Each number is 50 + 12 x the weight over its row's rms, rounded and kept within 0 to 99. Layers, rows and columns count from 0. The size before them is the row's rms in percent of the matrix's.

# v: layer 13 attention value, 128x96, rms 0.0535, rows 43-63, columns 32-63
# o: layer 13 attention output (transposed), 128x96, rms 0.0663, rows 43-63, columns 32-63
# q: layer 13 attention query, 128x96, rms 0.0541, rows 64-89, columns 32-63
# k: layer 13 attention key, 128x96, rms 0.054, rows 64-88, columns 32-63
v43 097:55 54 52 50 47 62 55 20 59 25 60 39 72 45 43 62 56 56 49 44 64 50 45 58 78 25 52 53 68 40 65 45
o43 099:47 26 63 52 51 44 49 62 62 74 45 73 36 56 45 44 57 39 39 34 33 59 39 52 66 62 58 48 42 45 53 74
v44 090:59 40 36 57 26 51 61 50 86 55 33 61 20 43 57 58 57 58 41 62 53 51 26 68 38 40 51 54 38 45 53 35
o44 082:46 51 32 52 40 45 70 54 32 34 61 33 55 63 63 30 49 62 58 72 62 38 66 27 50 66 64 52 58 48 60 67
v45 098:60 50 52 53 55 65 55 60 71 47 46 40 32 28 56 61 66 50 32 42 56 47 54 61 29 64 59 17 50 31 55 58
o45 093:33 44 44 41 47 42 52 40 33 73 64 42 58 70 56 47 29 64 52 78 32 77 61 34 46 56 59 38 58 60 46 43
v46 102:22 38 59 57 57 55 77 42 63 47 52 61 50 69 66 59 52 48 78 48 61 35 47 48 49 42 52 77 47 61 30 65
o46 091:73 68 49 44 48 34 18 61 47 45 53 59 50 38 42 61 42 65 31 46 78 48 58 33 59 30 35 46 68 41 47 62
v47 096:46 61 48 22 61 45 39 44 32 50 53 27 54 42 36 33 58 45 32 42 55 59 36 39 26 55 52 42 72 51 55 54
o47 097:75 42 60 68 29 43 49 65 55 61 26 54 49 45 59 57 46 40 41 49 30 42 52 54 45 61 35 41 31 65 39 46
v48 092:74 45 20 30 65 45 59 30 37 53 37 43 53 38 33 69 61 48 26 36 63 30 38 39 52 55 46 58 69 47 60 48
o48 095:26 46 42 32 56 32 48 53 64 61 48 48 54 67 44 48 54 37 44 40 37 70 55 72 61 53 45 44 29 61 60 27
v49 102:63 34 40 48 52 44 44 63 66 50 29 40 52 48 60 70 55 45 76 46 52 48 49 59 31 57 44 39 44 35 49 53
o49 097:35 52 50 47 54 36 55 37 46 48 62 48 44 30 25 36 44 56 68 57 44 51 19 41 35 45 54 30 61 49 62 26
v50 095:59 28 56 41 45 40 51 54 46 59 44 48 45 28 65 50 59 54 64 39 39 38 76 46 58 56 44 82 46 73 72 51
o50 086:30 53 31 53 54 47 70 49 53 37 53 50 55 63 31 58 59 66 51 72 99 49 57 59 54 31 24 58 51 43 42 61
v51 094:57 50 70 40 55 36 58 55 44 46 56 38 80 32 48 52 45 34 67 70 41 37 79 51 46 47 49 54 68 42 74 51
o51 098:43 31 48 57 53 30 38 44 59 46 65 62 51 60 57 49 54 42 38 37 60 54 35 52 51 52 62 61 64 50 30 66
v52 092:62 71 49 56 42 62 60 45 44 53 54 31 53 40 38 34 29 60 64 48 54 25 50 32 43 42 38 41 62 49 46 33
o52 082:53 42 55 41 53 48 43 37 74 41 36 61 39 52 73 44 53 53 53 60 50 47 48 70 57 63 44 48 42 52 61 69
v53 086:46 64 65 59 72 59 47 57 53 62 43 74 43 41 67 53 37 37 65 33 78 39 66 71 54 41 54 62 29 58 48 54
o53 090:60 43 31 38 54 41 58 55 45 32 60 54 44 42 47 85 56 74 27 53 63 51 45 36 44 59 64 51 60 45 57 40
v54 088:64 58 50 46 35 58 49 42 48 54 39 47 58 36 43 49 62 68 44 70 63 69 47 47 54 57 49 43 69 40 31 63
o54 084:46 30 84 56 62 71 34 62 45 69 61 50 53 43 28 34 41 51 48 68 24 64 38 51 54 35 38 64 41 45 56 57
v55 091:32 37 82 42 55 51 43 26 55 37 60 29 63 20 35 47 43 62 35 65 65 51 61 58 43 42 47 63 58 35 60 42
o55 096:53 45 47 72 61 65 30 66 36 71 40 64 58 77 36 57 64 27 65 39 23 63 45 63 62 57 54 45 32 43 32 65
v56 114:39 69 29 49 38 53 65 44 48 48 49 57 46 42 51 58 40 43 60 59 51 42 45 65 32 57 54 04 40 57 33 80
o56 109:51 38 62 57 58 52 44 52 26 64 46 71 40 48 56 38 38 73 35 57 33 44 46 34 31 69 71 58 69 69 57 33
v57 078:63 52 44 68 28 55 65 58 37 51 44 74 51 39 50 61 35 56 48 43 63 36 32 35 40 64 49 70 49 52 43 58
o57 086:43 36 47 40 54 50 43 39 41 53 52 51 27 51 44 35 64 58 46 54 68 55 66 59 45 35 68 19 52 48 61 39
v58 090:43 35 36 49 40 53 59 48 53 41 41 28 52 34 58 74 28 61 52 46 76 47 52 54 28 56 53 34 49 36 62 67
o58 092:43 48 48 58 55 60 30 60 50 48 54 70 48 53 54 46 56 67 57 65 38 54 51 28 34 56 51 49 78 39 29 61
v59 091:28 38 70 36 52 40 49 31 37 35 34 41 42 42 44 76 61 36 52 44 55 69 57 49 38 28 30 53 50 50 40 50
o59 096:51 65 33 47 54 39 35 81 59 58 54 66 60 63 64 55 39 40 54 43 32 38 52 56 63 59 77 49 61 42 38 53
v60 108:67 33 60 36 72 49 49 54 38 53 50 50 66 69 55 39 55 47 52 35 60 39 68 51 40 35 61 30 19 51 37 55
o60 095:35 56 31 55 41 31 55 33 62 47 47 33 35 33 52 67 44 41 46 56 82 50 42 61 60 53 45 51 56 54 71 50
v61 078:55 45 30 58 41 55 66 51 33 47 41 59 32 56 49 57 57 70 40 64 48 66 40 32 36 42 38 31 62 57 37 24
o61 081:39 37 51 45 55 57 51 47 43 55 50 35 48 46 55 32 41 34 51 51 53 47 62 72 63 77 62 39 41 39 59 51
v62 086:66 73 47 60 44 36 57 50 77 66 48 47 50 58 50 43 59 70 68 61 41 76 52 44 43 42 60 21 39 48 44 71
o62 081:53 36 65 59 42 75 49 37 40 53 60 48 35 27 50 38 45 58 72 73 71 39 26 09 47 48 40 45 54 41 64 41
v63 099:63 34 71 50 64 54 49 57 44 63 52 39 62 53 59 38 44 57 56 51 49 18 62 58 32 52 54 75 57 54 79 37
o63 098:44 49 31 59 51 50 44 42 50 26 47 33 57 58 35 54 61 45 50 56 63 74 57 52 60 50 45 50 52 43 25 69
q64 090:52 47 38 40 52 56 30 56 48 33 44 44 65 58 70 53 45 29 69 57 23 47 60 45 71 53 51 55 55 50 50 54
k64 139:44 50 37 67 45 48 45 57 39 28 50 50 26 33 45 52 47 41 31 35 59 70 56 60 35 45 66 27 55 63 31 48
q65 125:45 60 69 29 56 51 68 42 54 53 47 50 53 33 38 71 38 68 44 53 45 39 49 48 47 45 31 24 41 47 60 30
k65 131:47 56 54 35 67 33 53 41 51 66 48 49 66 52 46 64 52 55 57 56 32 28 53 34 51 59 37 59 34 50 76 51
q66 131:49 56 67 39 54 44 69 37 55 45 39 44 56 31 38 67 43 69 50 58 52 32 51 53 44 35 21 42 52 43 60 43
k66 108:56 58 57 30 67 41 56 38 45 58 45 57 64 58 51 68 56 52 60 56 35 29 51 31 50 63 39 55 46 40 70 47
q67 075:43 43 11 35 40 34 65 56 41 62 50 51 74 55 52 50 54 34 31 53 53 35 75 47 35 42 47 39 65 59 41 49
k67 172:55 38 45 65 35 56 51 47 55 25 49 41 45 43 53 38 47 41 48 38 54 77 56 67 64 33 58 42 65 49 33 40
q68 066:35 39 42 64 42 31 50 67 58 45 44 55 59 50 67 35 29 43 62 42 59 57 61 78 43 33 66 68 34 53 24 48
k68 195:55 38 34 68 33 63 40 54 52 31 55 50 39 46 53 30 43 41 36 38 68 80 47 63 65 37 53 52 58 55 32 44
q69 067:28 49 48 65 56 25 59 82 59 49 33 49 43 49 69 52 52 39 59 47 55 49 60 53 50 33 58 34 36 42 36 46
k69 320:50 39 40 66 34 58 48 62 50 33 47 46 36 49 58 36 41 39 42 36 64 71 55 63 57 33 65 46 54 58 32 46
q70 079:74 52 63 36 44 32 61 49 60 60 51 46 41 44 48 60 65 69 29 72 52 43 53 36 36 47 50 48 80 62 55 39
k70 088:45 59 34 50 39 44 68 39 35 48 45 62 48 61 44 73 52 79 43 59 45 39 32 38 58 63 49 35 32 74 66 46
q71 081:46 62 43 51 56 46 47 46 45 35 48 21 45 51 50 65 59 76 71 55 56 73 45 37 50 36 68 69 39 48 59 48
k71 090:44 59 72 20 52 57 56 69 59 46 34 66 49 48 61 61 52 64 53 58 58 47 38 27 36 57 46 52 44 44 64 54
q72 112:50 48 62 18 74 36 72 41 41 77 40 50 53 51 52 62 48 68 56 57 30 26 36 46 27 49 28 36 52 57 66 32
k72 080:45 56 45 49 52 43 56 57 45 56 56 55 57 48 45 51 72 43 42 51 48 52 47 53 38 73 52 22 48 43 56 85
q73 105:51 50 40 66 47 53 60 63 36 55 56 61 25 43 48 37 62 47 32 36 61 61 53 49 37 63 67 45 41 48 44 60
k73 116:65 38 51 55 53 52 49 42 58 33 55 50 43 52 55 47 26 42 61 54 55 72 48 36 51 34 55 57 72 29 41 27
q74 100:51 40 23 48 50 37 56 49 41 56 53 62 47 45 52 51 43 39 27 42 53 48 60 47 39 71 59 43 48 66 47 58
k74 160:51 34 52 57 35 71 48 44 53 29 58 43 35 35 55 35 52 42 50 42 64 76 51 53 51 43 57 48 66 42 33 44
q75 148:46 41 21 54 54 40 35 53 52 50 54 61 39 59 64 37 52 40 45 39 59 55 63 58 50 52 69 53 38 63 33 60
k75 109:48 35 43 68 36 62 55 64 57 31 52 45 38 42 65 44 46 43 43 47 61 63 53 69 58 28 66 57 59 60 40 47
q76 177:47 48 30 63 49 33 47 56 37 54 43 59 41 55 67 41 48 40 44 38 61 55 60 56 50 44 68 42 31 63 38 61
k76 081:56 47 52 68 46 61 55 69 42 39 39 46 36 40 74 37 41 36 40 42 54 61 54 66 53 29 67 50 45 69 39 46
q77 295:44 37 31 63 44 38 43 60 41 48 40 55 42 54 65 40 46 36 40 36 59 63 54 56 49 36 72 43 40 66 32 47
k77 056:41 62 42 49 54 58 46 71 56 43 52 47 51 62 71 52 39 45 54 59 38 57 59 39 66 29 45 57 54 59 36 68
q78 078:70 43 43 37 41 40 36 48 67 66 63 51 59 66 58 34 51 53 47 74 44 40 56 61 53 49 26 45 63 52 45 57
k78 079:51 36 18 52 28 34 53 30 61 49 51 41 46 79 38 56 49 45 49 61 44 68 64 70 51 41 40 53 60 50 55 62
q79 095:39 57 38 51 45 30 44 47 35 61 53 54 52 62 39 42 55 57 50 55 23 46 49 25 52 77 50 42 35 61 67 53
k79 081:49 59 50 45 51 19 55 35 48 77 57 71 52 43 27 42 54 61 56 29 56 37 64 53 64 57 58 34 34 48 35 40
q80 083:45 66 50 58 61 68 52 71 57 49 43 37 42 49 61 45 59 37 56 38 67 57 38 57 36 47 50 75 44 23 65 57
k80 079:57 63 74 56 51 66 46 71 44 43 40 47 41 60 65 32 44 48 56 36 45 73 41 37 59 40 44 68 52 40 48 58
q81 090:45 62 44 67 62 39 39 32 34 39 37 50 52 56 59 39 30 41 44 49 40 62 57 85 53 46 43 58 57 51 37 41
k81 085:29 47 48 47 34 55 34 30 52 46 61 60 58 63 51 63 50 25 48 43 55 49 45 48 38 37 44 62 25 64 68 68
q82 107:41 55 49 54 33 22 71 35 49 72 53 66 39 49 53 50 81 59 62 65 57 36 40 38 60 67 57 34 38 55 64 59
k82 097:39 51 43 48 24 36 70 42 31 60 69 45 39 51 59 59 53 64 51 36 70 54 41 59 49 51 47 22 56 66 20 46
q83 087:33 62 48 47 48 67 36 61 44 45 53 41 32 27 37 49 39 40 39 32 68 65 38 53 58 67 66 67 68 51 45 24
k83 086:52 68 70 38 60 65 47 60 44 43 64 26 54 46 47 67 36 40 56 45 39 44 55 30 52 68 52 62 52 45 73 35
q84 099:39 64 39 69 33 43 35 45 65 61 39 37 50 71 55 54 42 64 78 73 42 50 62 57 43 43 51 53 26 65 68 52
k84 093:42 45 40 50 48 37 51 61 56 65 57 53 50 47 51 41 53 64 72 53 66 44 45 58 52 35 47 44 26 66 39 57
q85 091:69 63 43 62 42 63 40 62 74 37 56 50 42 43 46 73 36 58 59 81 65 47 46 56 52 45 59 53 38 54 43 60
k85 098:63 41 31 64 56 35 60 46 43 42 64 54 49 47 66 28 51 53 53 68 60 51 64 39 48 51 44 51 43 33 56 51
q86 090:48 41 51 67 52 33 35 35 56 40 39 32 50 44 29 48 31 60 37 81 54 66 54 64 36 54 68 57 66 62 48 41
k86 089:52 41 49 69 39 54 60 52 51 30 62 46 48 50 38 72 36 58 36 61 52 58 44 34 51 58 45 59 29 64 91 54
q87 104:59 60 37 47 63 48 53 61 49 72 31 50 48 66 50 31 57 57 67 24 32 42 40 36 58 34 48 39 27 60 45 56
k87 105:50 44 60 46 52 40 32 61 65 76 32 52 55 33 53 45 53 61 50 52 53 22 55 64 55 50 49 56 48 48 24 49
q88 080:42 55 39 51 49 48 43 46 40 59 50 25 42 44 35 59 65 57 77 45 39 55 42 41 62 73 68 40 48 48 51 61
k88 088:55 65 51 38 34 40 63 58 44 49 47 76 58 42 61 43 65 52 44 53 57 57 56 32 53 76 68 55 47 28 50 46
q89 097:60 55 48 39 47 34 44 58 63 74 55 61 53 54 50 46 58 55 39 59 41 50 68 24 67 40 39 41 39 69 38 53